From a checkpoint of a small transformer trained on Wikipedia: no biases in attention or MLP, tied embeddings.
Each number is 128 + 32 x the weight over its row's rms, rounded and kept within 0 to 255. Layers, rows and columns count from 0. The size above them is the row's rms in percent of the matrix's.

# layer 5 MLP up, 2048x512, rms 0.0819, rows 51-77, columns 384-511
size [105  94  99 107  94 102 104 100 107 104 101  98  99  96 117  94 102  98 103 108 111 106 108 104  97  96 104]
[[131 104 144  89 128 135 140  83  92 175  73 173 173 155 141  84 109 146 161 101 122 148 143  86  77 109 127 126 127 138 144 138 101 122 185  62 112 156  89 117 136 116 180 148 122 129 187  97 155 185 173 135 119 137  76 134 143 133 130 131 129 157 103  82  94 169  72 108 140 140 164 201 101 136 114 180 128 130 104 123 141  97 173 165 160 150 159  55 170 148 140 176  93  86  85 163 120  79 131 160  92 139 105  87 116  99 108 109 138 120 179  64  75  92 141 123 160  87 162 117  66 161 103 146 109 100  98 143]
 [116 161  80  97 117 171 148 149 134 133 121 140 141 132 165 184 103 172 108 127 108 120 152 162 123 169 166 132 146  83 152 134 187 172 117 148 117 171 106 155 182 126 131 113  36 113 137 109 192 137 125 120 133 139  89 121 153 128 173 123  74 112 141 131 122 110 159 105 103 123 143 169  88 122 136 133 195 156 146 185 109 191  83 164 161  70 118  88  96 107 136 102 105 103 123 133 167 107  99 151 161 147 154 118  69 112  52 136 147 177 134 152 116 166 148 117 113 149 135 158  92 124 132 122 147 107 165 134]
 [110  76 121 109 152 140 143  88 134  67 123 132 183 146 108 142  90 176 155 142 142 170 122 156 130 179 134 159 127 177 120 176 112  88 117  54 124 163 131  93 128 164 130 132 126 105  77 158  72 135 122 147 184 101 116 163 171 133 149  85 143 115 111 116 120 138 157 147 177 148 165 105 149 122  96 100  50  95 114 203  87  61 195 118 117 135  79 148 142 148 166 189 188 122  79 105 155 122 150  81  97 138 110 117 103 131  78 121 125 105 128 140 117 145  72 149 185 111 129 183 112 165 129 163 166 111 140 122]
 [144  86 106 166  94 153 149 120 126 118 140 125  57  38 102  62 148 140 101 142 107 140 140 113 106 126 131 115 124 161 135 128 185  82 145 153 161 137 154 162 133 115 123 157 141  96 110 146 185 123  95 153 169  90  80 125 128  88 137 117 164 149 166  83  88  77 175 162 118 129 121 161 160  86 136  98 143 116 162 153  80 141 145 126 129  89 169 177 149  25 135 133 150 141 106 135 144  75 145 139 147 139 108 126 104 125 114 109  93 180 174 129 123 118 117 134 140 115 214 186 163 126  67 124 126  53  81 148]
 [167 146 114  87 104 119 153 102 193 111 101  75 149 111  95 107  92  82 118 147 100  96 132 138 122 130 138  86 146 185 106 161 118 115 130 114  76 103 134 169 174 118 145 150 119  99 142 106  73 143 170 153 147 130 119 142 110 142 115  96 140 123 111 147 180 161 109 153 115 174 126  88 102 149 140 113 158 169 147 100 173 117 153 104 123 189  68 134 171 143 133 118 115 163 127 107  91 142 153 175  63 113  78  59  71  59  98 134 143 159 145 110 128 129 114 120 101  94 187 119 198 115 127 193 139 151 121 108]
 [172 173 150 137 136 102 147 154 136 118 134 112  68 131 113 125 132 161 125 169 124  70 182 122 120  63  62  65  89  11 188 136 137 128 111 149 141 150  91 120  75  87 135 124 105 150 114 134 130 148 125 120 117 115 102 149  97 142 127 131 115 162  39 112 155  81 109 169 127 141 116 151 111 167 120 119 172  98 155 161 127 111  92   9 141 149 141 165  92 191 115 111 141 127 188  83 151 132 105 175 144 119 118 104 129 138  72 139 157  69  67 176 205 163 128 105  98 108 124 153 132  81 133 145 145 142 148 160]
 [ 90 160  97 162  66 122  91 115 143 168 119 119 165 192 130  34  94 165  92 158 171 174 137 144 115 139 148 110 160  88  71 108 124 152 144 153 120  89  84 163 176 142 135  92 181  96 106 142 146 118 114 161  87 122 113 135 122  82 185 113 136 103 132  54 145 111 167  86 108 149 117 153 201 144 154 100 112  96 145 147 128 161 111 101 154 119 199 178 210  93 131 146 165 156 156 165 152  98 113 184 144 126 121 119 119 115 127 123 124 129 146  82 163 106  68 183 144 121 128 128 130 156 108 192  86 124 156 110]
 [172 153 159 158  90 112 186 125 101 141 110 158 134  91 118 141 101  83 125 179 147 121  83 117 129 163  88  96 120  73 161 119 109 120 123  96  86 164 131 126 150 134 119 127 124 120  64 120 136 184 157 104 140  85 101 115 121 108 100 104 139  93 183  68 112 102 136 116 161 106 105 137 158 119 168 140 105 115 117 104  91 137  70 136 122 180 144 161 145 128  78 125 155 172 199 152  78 153 132 101  89 121  89 100 170 122 148 135 165  58 105 102 165 181  84 100  85 172 188 151 119 143 147  88 170 130 175 158]
 [159 103 128 165 153 141  95 146 128 172 124 135 153  86  99  97 176 129 194 103 145 107 129 151 168 145 162 137 106 130 103 152 152 131 168 162 146 149 159 161 145 169 133 156 116 166 133 154  89 120  81 151 117 150 113 198 104 156 100  96 106 157 106 145 119 139 126 206 108 158 142 101 184 223 108 168 144 108 104  96 151 122 101 143 148 152 151 171 117 111  94 134 183  80 141 149  94 152 146 116 144 143 130 133 104 117 117  87 160 109 153 136 103  93 141 174 127 186 206 110 113 108  94 134 126  33 140 137]
 [120 153 135  68 133 133 104 128 144 110  96 204 127 136 111 102 124 132 128  90 113 146  96 125 132 153 175  83 130 120 122 148  97 109 108 112  86 151 140  95 155 111 218 125 113 124 114 102 146 151 145 198 152  73 189 130 126 110  98 142 127 111 164  96  95 124  98 133 108 185 162 143 108 121 171 131 170 148 123 133 159 128 125 150 128 118 113 198 122 142 137 188 137 110 127 109 107  90 118 114 133 114 163 120 108 137 124 120 131  97  85 169 124 104  90 172 133  87 131 182 126 122  93 113 116  86 158 173]
 [121 103  86 121 142 131  44 119 116 100 116 116  94  38  88 136 114 114 142 165 126 110 119 148 187 102 125  92 213 152 138 128 151 140 114  85 115 145 106 148  91 134  85 153 129 164  78 140 141 192 117 130 123 176 123 162 111  70 111  97  92 133 125 108 104  99 111 123 114 178 119  96 126 144 117  87  96 175 176 144  83 135 112  58 124  83 201 144  91  87 151 151  60 194 176 156 116 154 100 159 111 166  59 114  99 135 129  95 111 152 103 118 170 107 148 134 148 122 126 141 155 114 133 107 162  99 146 121]
 [165 144 130 131  92 164 143 150  65 124 130 123 103 145 135 179 140 168 115  87 161 110 150 157 207  94  81 155  92 195 161 148 138 121  88 170 167 137 114  88 183 131 137 145 183 113 103 105 127 109 115  77 126 188 190  85 112 109 158 120 116 132 138 184 163 167  73 157  87 128 188  93  68  84 114 179 107 107  89  79 128 129 103 170 157  91 174 139 148 104 147 109 156 173 149 144 170 137  98 166 179 104 184 169 143 135 174 154 119 129  96  91 166 114 145 153 121 150 144 142  48 186 179  81 211  75 209 178]
 [137 126 144 147 105 154 173 114 120 137 108 146 168 112  91 140  56  78 104 199 120 123 139  61 141 125 137 105 147 158 141 119 157 105  82  86  68 152 135 149 110 119 110 147 110 131 108 108 112 180 105 149 125 119 141 122 150 102 151 139 113  87 106 184 115 158 131 128 140 120 134 194 204 156 108 104 145  71 120 131 124  80 126 112 131  96 155 147 116 149 123 199 113 107  52 153 118 141  89 120 136 144 183 125 132 155 126 160 141 127 137 122 143  93 194 103 146 159 141 128  79 133 118  99  96  82 184 123]
 [127  97 134  91 140 194 184 137 114 152 109 127 120 135  30 110 147 120 106 121 113  98 147 118 123 130 109 132 100 122  95 145 158 167 156 120 165  88 172 142  88 128 126 212 171 149  91  43  55 116 111 112 143 138 111 139 115 123  86 163 150 156 137 102 140 167  96 116 142 140 116 143 106 146 131  44 150 161 140 137  93  88 125  78 128 129 165 152 105 162 163 120 138 172 142 176 109  70 116 133  68 157  99  71 134 134 119 118 170 129 121 106 164  79  47 137 142  99 183 144 136 158 174  97 145 149 135 117]
 [103 117 108  95 118  79 143 173  85 134 126  85 150 120 176 133 143 151 120 111 146  25 149 148 168  84 144 111 121 179 162 101 163 183  87 119  90 115 134  88 118 131 102 157  81  86 149 124 168 111  82 158 170  59 127 122 114  95 116 152 117 122 143 147 174 119 187 159  48 171  46 162 149 122  83  59 118  91 114 146 129 189 207 164 205 143 139  95 145 150 147 115 112  73 139 100 196 107 100  81  99 151 110 127 134  86  64 131 129 164 132 124 166 142 175 112 101 119 148  83 139 127 120 151 152 149 178 176]
 [127 106 137  58  94 112 124 108 130 170 132 122  50 148 171 127 152 137 143 116 160 126 157 127  97 124  98 158  85 130 208  70 134 129 163 100 130 133 129 131  78 157 120 140 145 154 116 106 152 122 110  99 154 119 182 199 110 130 167 141  87 162 168 130 171 118 141 172  84 157 127 110 101 112 112 162 178 119  70 156  98 126  29 108 127 136 107  89  80 126 133 171 133 110 173 148 140 112  91 123  97 137 136 106 150 134 162  75 171 166 139 133 151 126  94 110 135  87 129 135 103 148 145 153 148  92 160 134]
 [177 146 109 115 172 103 120 134 110 155 162  96 110 114 100 121 119 166 131 111 149  82 135 102  91 100 128 166 117 126 143 115 125 116 106 138 132 133 136 170  84  81 159 111 136 158 104 114 142 105 186 157 104 144 100 182 135 131 149 149 124 145 144 123 176 108  84 158 195  64 157 160 154 166 196 150 117 176 167 151 170 179 161 211  68 155 156 106 134  98 107 122 131 143 147  52 136 146 150 158 181  89  69 135  84   0 103 133 124  95 179 146  93 130 134 151 110 140 114 119 105 169 127 159  77 137 179 104]
 [194  59 151 117 158 107 156 176 111 137  93 161 132 160 191 135  78 122 105 123 113 137 130 112 131 127 121 105  99 149 110 156  96 142 129 148  31 154 166 123 105 137  77 161 157 161 140 137  84 156 119 158 136 126 129 112 110 166 184 136  74 143  95 184 181 144  97  94 101 150 135 121 143 153 117 131 136 123  99 103 114 137 149 114  55 154 171 138 101 159 134 153  91  89 108 150 125 125 130 148 118  85 133 139  90 141 151 124 134 102 124 109 120 120  98 113 106 114 110 118 159 107  69 111 133 133  64 147]
 [137 158 119  86 167 136 145 110 108 110 161 136  82  87 105 147 140 149 102 163 151 157 143 156 187 121 125  77 125 119 133 142  95 169 141 170  81 103 154 121 129 132 155 189 153 120 106 140  98 117 204 124 175 158 142 102  86 120 181 163 159 116 108  89 163  91 135 191 152 180 146 155 124 160 134 152  57 106 134 156 168 121 145  67 137 140  91 142 119  64 134  38 132 122 190 182 122 133 130 136 145 126 124 168 141 178 108 111 113  91 152  94 132 146 150 143 160 189 180 156  91 128 125 147 111 128 100 144]
 [105 141 194 124 174 110 138 184  83 120 151 188 144 107 136 154 136 157 141 174 131 109  96 153 153 171 134 116 156  86 171  90 185 135 125 108 116 133 148 152 107 143 124  70 103 147 118 138 108 128 149  81 100  87 171 104 117 179  84 184 158 106 119  79 116 144 124  90 148 155 130 157 102 161 127  86 122 141  97 198 123 125 121 124 138 143 115 120 121 116 207 109 136 143 128 100  94 138 104 128 123 145 148 115 141 135 135 144  92 121 140 119 162 118  98 111 128 100 117 110 124 104 165 131 152  96 186 140]
 [114 147 104 120 207  79 117 147 162 126 161 117 162  95 143 133 159 100 124 115 189  88 111 101 131 165 193 146 113 132 109 103 185 160 130 156 110  99 125 139 150 128  80 108  94 180 144 137 168 151 184 124 154 191 153 119 119 145 138 115 209 162  71 157 149 132 150 149 139 220 112  89 131 152  92  80 130 148 112 189 125  61 136  99  76 128 163 113 107 125  96 104 137  80 123 111 160 108 107  97 194 115 137 156 114 129 122 182  77 121 124 131 122 125  82 159 134 116 139 113 113 112  98 129 113 136 116  97]
 [136 152 114 120 122  89  84 112 156 155  82 105  99 153 177  88 122 112 141 116 120 183 180 134 109 141 105  94 139 131 116 147 120 157 161 132  77 130 138 116 135 133  88 122 169 140 155 154 154  88 152 140 102 129 117 197 154 128 107 120 126 123 198  86 167 119  78 100 141 145 146 121 118  82 152 119 106 114 137 146 121 121 119 109 166 109 151  80 208 133  74  53  91 116  77 165 179  83 146 186 145 129 127 148 109 171 118  77 135 128 131 118 101 159  94 189 113 134 126  92 115 101 208 155 151  82 122  92]
 [139 189  61 147 129  97  98 211 140 113  97 168 142  79 149 157 129  94 105 129 120 157 118  81 133 112 143 155 119 133 118 138 146 161 149  81 108 217 151 138 182 177  99 117 203 104 140  78 125 137 137 170 154 128 172 156 162  82 143 149 142 180 104 107 126 136 133 156 140 160 118 153 157 139 111 109 128 167 123 137 103 159 113  84  80  74 148 146 136 156 126 114 117 142 154 158 140  73 119 106 149 139  66 109 115 111 154 169 123  70 120 151  78  92 131 144  89 163 176  95 161 154 125 132  60 106 118 159]
 [156 144  96 117  80 181 154 130 135 114 148 143 166  69  93 120 109 103  79 104 179  95 149  75 102 177 128 127 145 168 130  87  96 147 108 126 137 151 164 202 105 147 118 107 107 160 172 114  91 123 146 126 141 123 150 141 173  72 148  86 131  85  98 162 148 104 126 145 137 102  86 178  74  98 149 131  79 106  98 132  68 121 104 148  70 108 147 147  91 158 125 174 107 126 129 155 122 104 137  52 112 164 108 110 131 106 153  91 117 118 123 165 137 127 100 138  72 149 113 195 172 120 157 109 109 147  94 169]
 [124 121 127 124 158 144 154 204 137  84 136  85  80  64  89 102 149 159 135 159 138 101 122  84 161 166 144  76 126 125 139  66 139 134  75 129  99 104 113 124 190 153 116 158 126  94 129 168 120 137  89 192 125 151  99 176 137 126 158 121  94 119 132 141 154 138 127 102 154 114  24 128  94  92  77 102 128 179 106 117 206 142 120 135  97 147 165 114 156 133 135 155 139 139 107 119 221  78  98 178 136 194 156  95 192 139  95 146 159 135 121 118 148 152 202  91 129 150  80 145 141  74 154 112 111 158 147 146]
 [ 99 135  95 144 120  89 110 100 115 125  90 151 137 180 126 127 124 115  84 173 154 110 143 127 137 147 157 145 119 235 122 126 192  68  86  84 171 143  91 150 139 141  53 171 146 111 117 174 116 137 111 149 124 121 131 112 135 141 147 112 128 108 111 175  94 149 165  92 162 112  64 153  95  84  99  76 190 164 188 116  92 117 174 117  90 176 115 165 138 153 119 122 117  92  92 159 113 120 109 113 120 104 148 151 100 140 163 120 154 186 124 148 124 116 197 129 134 108 107 165 187 182 133 184  99 201 155 167]
 [145  54 123  45 126 175 154 163 147  89  74 167 134 184 104 121 150 137 140 190 118 175  75 147  86 173 161 161 112 147 100 120 187 148 115 156  93 145 121 114 161 115 110 139 109 108 107 196 108 129 128 167 182 108 125  82 156 129 128 115 186 152 183 141 144 151  71 127 105 135 156 147 118 174 164 148 113 194 116 107 118 157 120 120 156 125  82 159  91 137 133 169  71 173  95 131 118 106 122 147 139 152 168 168 136 114 136 152 137 118  70 110  95 124 140  94 116 192 112 117 175 111 110 122  77  98 134  93]]
# layer 5 MLP down (transposed), 2048x512, rms 0.079, rows 51-77, columns 384-511
size [100 105 100  88 102  94 106 101 108 102  97  90 111  92 113  99 104 107  98  99 102 101 103 109  98 101 101]
[[127 163 148 109 102 135  80 133 135 116 178  50 106 105  59 171 107 168 132 127 141  84 147  80 117 127 109 110 114 132 135 170  53 109  97 163 107 118 103 132 155 107 166  96 176 132  83 132 128  90 124 139 165 169 178 159 126 159 163 119 152 110 198 160 130 102 106 137 115 166  93 129 103 128 103 108 144 110  78 156 152 136 137 117 109  27 200 104 128 110  86  73 109  59 166 108  95 127 185 166  82  96  91 141  54 114 130 113 151 104  95 118  99 117 142  39  90 112  89 103 116  99  84  62 117 117 121 167]
 [123 164 140 143 156 125 182  96 146 125 131 102 110 147  91 177 146 146 110 101 101 153 105 146  62 108 158 177 175 105 102 133 150 116 179 140 122 143  87 192 122 127 161 109 141 168 117 145 146 106 160  99 171 134 148 169 132 113 126 153  96 156 139  69 139 156 160 105 128 175 155 146 110 110 181  97 131  90 152 164 142 142 139 157  94  78 126 128  87 137 118 101 182 134 115 120  70  77 174  98 146 129 140 167  74 142 158 154 154  69 181  89 169 122  84 153 121 171 147 150 124 109 144 162  85 133 115 150]
 [ 81 155 144 178 183 118 120 102 168 187 101 146 124 135 108 131 128  52  63 107  38  65 160  75  93 131 144 132 176 144 159 107 107  69 125 145 140 127 121 160 145 145  98 142  59 131 150 145 128  60 146  83 139  89 141  86  66 149 118 172 120 143 126 126 124 127 147 106 138 113 184 177 139 152 124  69 142 160  97  67 190 185 162 162 131 100 136 131 114 114 167 141  63 140  48  96 105 138 131 144  99  93 131 140  92  62 104 141 123 135 156 115 115 163  97 109 100 126  60  91 108 128 161 130 108 175 132  77]
 [101 136 115 121  61 150 108 141 128 138 103 120 187 174 162 191 117 137  90 152 112 138 140 126 132 163 124 170 111 104 121 129  97 174  90 133  85 130 179 154 127 200 134  89 129 194 158 134  82 137 172 106 105 144 166 157 129 132 133 154  64  56 101 133 188 153 113 141 123 153 169  71  98 135  79 120 125 123  75 131 162 160 131  96  89 137  92  74 184 178 112  87 129  74 163  68  84 133 122 115  74 120 154  86 148 138  99 100 177  78 141 122 137  99 140 110 109 142  82  54  96 160 176 130 135 168 186 137]
 [104 138 243 107 166 117 148 150 101 127 158  89 155 137 150 131  79 116  90 149  92 158 123 133 127  63 132 106 172 118 107 114 123 140 152  80 115 122 102 104 125 123 157  89 121 154 153 147 190 130  86 124 129 122 152 142 126 136 118 115  98 146 109 106 135 100 187 113 155 107 133 167 114 143 160  59  89 103 151 106  79 130  96 139 117 129 148  77 109 170 172 136 105 113 183 127 143 175 168  89 178 110 160 170 129 182  97  89 148 111 133 110 131 169 101 153 126 115 168 109 123 184  94 106 113 110 130 174]
 [111  81  89  73 149 150  95 153 113 164 141 165  86  52 121 143 116 118 125 190 129 157 141 182 123 164 171  93 124 136  69 139 100 140 170 109  79 161 113 107 126 187  92 203 134  81 141 129 156 115 140 205 123 161 133  99 203 106 133 178 117  98 192 101 171 147 178 175 145  96 134  99 146  76 134 133 164 160 155 121 134 183  74 148 112 176 100  71 136  90 111  94 166 129 114 146  99 102 166 106 114 188 163 174 129  96 116 117 106 139 172 198  40  90 168 109 124  83 153  63 126 153 110 113 105 176 139 148]
 [143 112 147 122  97  85 182  85 111 111  83 143 103 132  98 230  92 131 121 101 122  93 117 121 152 111 178 138 118 130 132 144  72  87 164 140 106 170 136 124 120 124 160 130 144 161 102 100  96 104 156  95 141 125 136 114 127 131 104 109 128 174  85 220 117 105 114 124 118  66 129 145 115 108 162 165 104 118 194 135  93  93  80 148 142 148  66  50 111 111 104  89 116 167 130 249 128 141 172 141 118 130 131 128 103 107 119 160 140  97 122 109 150 156 171 118 114 166  93 163 134 121 195 134 104 143 139 150]
 [ 83  82 101  98 176 182 134 182 159 113 127 138  85 153  86  85 102 132 100 143 137 166 162 130 150 137 114 159 131 181 139 137 140 161 137 169 152 108 130 145 124 153  56 104 152 141 114  84 125 108 163 141 116 132 157 152 115 164 157 123 175 161  64 159  91 176 128 151 131 128  85 138  79 135 138 113 155 121  72  84 145  74 187 138 119 134 146  70  77 101 178 108 110  99 115 130 109 138 142  87 180 156 121 169 110 131 109 112 118 176  55 208 156  51 121  98 140 150 129  76  96 133 118 113  56  96 142 143]
 [159 131 111 129 177  91 163 137 156 105 122 118 125 141  89 175 138 104 109 115  68 164  96 109  94 151 119  77 141 174 130 146 146 150 135 122 126 198 139 118 161 119 172 140 140 126 113  82 183  77 131 149 104 120 156 187 112 160 119 138 143 126 111 132 122 149 114 147 126  58  96 140 130 109 122 122 225  97  89 203 162 164  71 155 233  87 205 161 184 115 114 104 141 124 106  97 106 121 151 162  77  93  59  92 126 117 185 172 167 128 105  99 118  96 152 122 138 180 144 133 102 137 161 126 150 152  96 150]
 [179 156 115 142 131  89 128 158 158  95  98 171 155  74 105 213 141 168  97 103 115 120  91 152 164 111 154 127 169 187 106 181  89 193 141 163 160 129 125 102 165 105 130 123  70 106 115 132  82 125 100 162 116 113  69 168 102 168 128 133  66 178 137 155 120 142  88 110  85  87 155  76 209 152 125 110 136 129 135 158 128 120 145  82 129 132 130 110 192 104 149 143 108 122 146 179 132 129 135 104 158 128 130 145 130 139 136 120 119 138  59 120 158 149 133 120 133  98  95  99 149 151 143 119 126 107 146 101]
 [139 108 171 143 125 154 189 149 106 133 137  62 105 146 143 160 113 116 144 110 136 130 199 126  94  96  69 138 140 183 120  86 166 111 139 182 102 122 156 122 153 151 197 144 158  96 163 153 129  92 131 133 122 129 101 160 149 121 177 113 153 107 107 168 140 168 199 131 107  95 206 177 107 164 149 141 155 121  65 118 154  98 156 147  98  92 143 160 137 145  92 169 144  89 121  75  49 108 116 158 190 143 129 164 131 117 119 154 137  67 118 120 172  80 149 145  98 137 147 147  73 129 118 137 120  93 157 157]
 [142 135 162 182 139  87  97 130 168 165 143 136 129 119 103  99 101  83 134 120 103 171 112 122  82 162 162 124 136 138 109 107 136 141 123 120 119 157 173 173  72 139  84  91 156 155 107 160 123 164 117 145 144 143 113 162 170 128 132 158  87 136  95 116  73 104 168  68 139  86 101 148  98 140 123 111 110 155 160 136 123 190 155 112 102 162 146 129  95 131 154 165 137 147 127 169 179 159 143  91  96 115 101 120 160 151 138  96 151 146 161 180  66 120 139  89 136 168 103 102 147 114 142  98 104 114  83 103]
 [154 160 144 139 117 110 129 168 143  65 164 169 190 186 154 139 197 185  92 121 126  93 174  68 154 148 177 136 145 158 129  86  94  76 143 121 130 127 110 110 124 139 104 142 109 100  77 139  85 130 208 166 137 189 149 132 186 154 106 172 157 164 175 139 127 103 114 165 146 152 107 134 145 118 113 139  78 158 175 104 145  90 113 119 149  77 141 117 127  69 114 141 162 147 150 116  84 141 191 123 129 155 109 146 147 126 151 140 161 142 173 146 130  95  77  88 129 160  85 104 116 188 131 117 182 102 148 117]
 [139  97 141 161 136 107 143 161 168 117 105  97 172 144 175 102 120 123 221  95 120 146 166  97 127 112 146 162 160 107 141 158 153 122  97 149 150 167 101 130 164 124 114  71 154  91 129 161 107 110  79 106  74 119 171 139 114 124 186 179 130 153 209 128 168 118 132 137 121 137 147 156 128 106 144 115 118  92 110 114 138 156 149 171 117 113 175 143 162  83 110 134  90  78 100 116 140 137 111 107 147 135  94 149 144 122 150 153 150  96 160 121 138 129 110  97 111 176 174 161 152 137 138 158 172 189 120 154]
 [104 159 148 129 154  94 153  53 164 132 130 155 157 118  56 129 125  85 133  75  92 111  82 100  87 142 163  88 129 122 120 137  84 174  78 116  97 162 159 132 182 148 159  95 124  81 111  83 152 152 121 109 147 121  84  90 120 161 148 111 114 128 111 127 183 116 153 119 190 129 112 178 164  55 104  84 115 150 158 127 199 152 108 127 128 133 230  56 110  99 170 133 144 159 108 112 135 163 107 130 158 146 142 100 185 165 136 101 137 172 148 140 104 131 130 151  77 117  82 115 151 135 180 123 113 135 109 113]
 [163 178 125 150 101 102 132 142 151  61 149 110 184 155 115 191  56 132 153 110  77 131 109 155 123  92 149 133 193  90 162 134 130 128 145 124 142 144 124 145 117 134 129 144 139 108 180 193 149 138 140 193 137 165 132 188 122 128 172 175 212 132 116  98  92 136 134 157 148 182 158  77 165 126 132 101 134 156 137  70 148 160 100 183 129 135  78  54 152 103  94 151 104 147 134 129  51 143 126  60 159 157 139  69 114 165 155 155  97 157  82 118 148  57 133 110 103 116 116  89 180 143  65  63 111  81 101  72]
 [118 146 147 105 153 134  41 178 191 152 139 113 135 203 109 182  92 125 179  95 126 121 135 142 156 127 103  73 125 103 165 134  93 105 121 215  98 151 189 172 132  99  99 187 121 122 110 122 143 171 105  69 139 146 119  99 137 129  81  88  59 152 170 117 108 150 134 108 185 106 151 154  46 129  92 162 149 113 138 151 121 114 133 216 110 146 156 111 162 150 122 155  75 179 100 123 174 141 141 154 128 157 141 166  98  89 126 145 155 201  87  90 136 135 132 106 148 135 225 164 136 115 131 149 109 142 153 129]
 [141 114 191 125 199 151 179 140 133 152 138 173 132 103 163 152 117  86 128  92  93 173 130 174 113  90 114 112 104 125 115  93  75 112 159  40 119 144 149 110 118 144 190 123 131 153 116  90 102 133 159 152 177  72 149 141 111  96 135 125 127 135 177 133 112  60 148 145 117 106  52 136 120 201 151 106 176 113 129 126  82 131  95 190 123  91 125 228 208 103 132 107 150 145 137 126 115 127 110 137 130 148 183 159  95 130 116 123 100 102  95 100 105 117 107 159 119 100 125 107 126 138 100 154 173 144 108 142]
 [191 181  72 123 106 112 114 155 166 156 110 139 158 107 111 157 128 109 142  98  99 108 166  50 128 132 124 130 127 117 108 102 123  77 149  78 171 144  30 118 152 165 103 117 106 134 149  82 180 177  99 147 117 134 160 138 125 120 159 116 150 122 115 136 105 140 132 105 130 110  97 120 116 124 150 127 166 154 169 186 123 157  90 139 100 144 197 101 131 160 137 109 145 140  84  82 108 150 117 125 166 171  95 124 123 109 160 131 161 109 148 170 144 162 124  81 104 153 108 113 184  81 107 209 147 109 140 113]
 [158 101 141 120 118 125 121  92 177 117 107 125 181 142  96  94 141 161  92 186 138 123 156 110  98 170 113 151  93 141 141  91 102 109 124  97 113 142 151 103 153 162 111 154  93 157 101  58 131  97 164 149 135 147  84 130 153 138 156 184  97  95  95 107 158 130 100  83 109  95 154 120 145 141 127 165 102 113 116 149 145 166 179 186 148 104 112  76  82 109  69 110 150 125 162 170 120 123 175 115 135  55 159 156 150 118 183 132 136 150  93 162 118 112 116 230  95 145 199 106 126 171  83 223 177 146 136  83]
 [193 120 155 222  95 156 153 124  88 147 116 168 120 149 141 134 152 120 183 136  96  61 104 120 149 132 136 138 125 152 185 136 106 116 159 133 166 107 138 112 144  63 151 142 141 103 106 150 166  69  89 123 130 148 185 132 129 169 119 168 117 124 106 131  63 113 145  72  62 123 185 208 111 139 145 145 184  74 102 125  84 130 102 124 151  86  94 219  70 105 171 132 147 147  53 158 125 113 164 154  88  91 125  91 116  92 145 167 109  93 104 141 202 140 110  71 140 130  94 145 153  99 166 162 104 137 148  63]
 [168  90 145 125 124 166 209 115 119 131 100 207 105 130  95 137 165  84 125  66  97 147 149 119 153 159 132 178 149 133 135 106  89 181 119  64  97 153 101 119 155 145 160 140 105  99 120  76  68 161 198 144 112 135  90 106 133 144 208 138  75 166 178 133  57 105 151 132  96 151 160 156 129 176 141 176 155 175  91  95 129  87 112 102  91  97  89 119 123 103  99  90 178 113  83 132  86 190 134 136 172 158 109  82 131 143 153  97  84 168 120 146 132  77 173 101 113 181 110 115 190 112 156 104 125 107 158 126]
 [ 80 144 195 116 125 196 139  96 167 124 157  85 116 156  77 132 179 130 129 132  94 134 129 145 166 131  96 124 187 178 112  57 157 136 174  90 128  60 117 145 137  72 116  79 165 141 104 105 121 116  75 117 120 130 124 173 127  70  58 143 107 106 138 119 126 109 100 112  88 155 186 156  94 113 140 126 122 134  78 161 219 123 118 111 112 171 150 102 132  89 144 106 120 108 184 111 105 146 129  98 170 159 126 139 133 133 100  58 113 166 103 131 119 125 109 161 140  95 139 100 161 105  85  94 182 123 153 147]
 [136 149 129 104  96 165 116 137 130 103 132 125 181  83 154 139 204 112 118 113 153 155 132 184 113 171  78  87 115 104 132 141  82 174 147  85 174 192 132 117  94 123 109 112 140 157 140 172 114 103 166 194 138 118 128  94 160 123 119 112 132 145  71 128 109 165  75 134 106 115 166 125 169 162 167 122 186 133 159 135  80 167 141 134 105  71 141  93 165 114 186 135  68 140 117 130 124  97 144 199 151 193  65 117 108 147 146  54 116 109 147 164 105  50 100 133 185 133  64 131 131 126  47 124  85 104 136 133]
 [177 108  97 135 123 107 134  65 136 175 151 125 160 172 108 129  95 114 134 141 100 141 110 142  79 129 129 101 115 155  88 144 142 126 103 105 135 133 115 118 101 131 134 197 167 150  66 112 130 126 149  77 106 111 129 171 158 141  90 133 108 128 121 131 108 136  99 112 159 115 101 127 151 112 160 158  61 121 140 121 138 156 212 149 146 109 107 112 141  24 128 100 186 115 122  81  59 171 148 131 146 123 127 100  79 118 117 107 129 121 149 145 146 153 123 117 139 116  82  98 132 158 147 166 136 117 156  85]
 [115 151 109 140 129 120 158 137 126 230 141 194 129 186 108 142 104 145 164 146 126 128  91 134 187 137 116 165 124 121 184 148 110 113 174 126 145  97 160 117 135 113 114 146 146 140 153 151  68 122 154 105 102 102 136 135 116 134 138 145 141 129 120 141 124 103  85 141 132  65 120 133 100 181 130 154 106 163 128 117 130 148 125 123 108  55 139 151 114 137 186 120  91 128 108 148 165 109 110 169 111 129 108 164 102 111 108 122 118 119 154 148 168 130 113 166  83 210 140 143  85 101 138 173 165 114  95 158]
 [100 153 111 154  90  69 133  59 130 134 154 131 140 163 142 147 132 200 131  99 109  98 118 139 143 121 102 124 122 140 117  87  66 111  95 151 150 161 136 163 132 153 154 135  70  61 120 110 133 132 185 129  96 143 142 171 127 105 116  96 123 154  64 129  87  98 103 142 172  61 134 156 135  78  45 121 162 126 145 110 106 100  68 162 150 178 124 118 152 134 141 140 200 132 137 189 165 151  71 128 202 133 114 147  81 152 152 152 126 137  92 151  83 105 193 148 126 129  75 128  92 185  77 148 181 115 162 117]]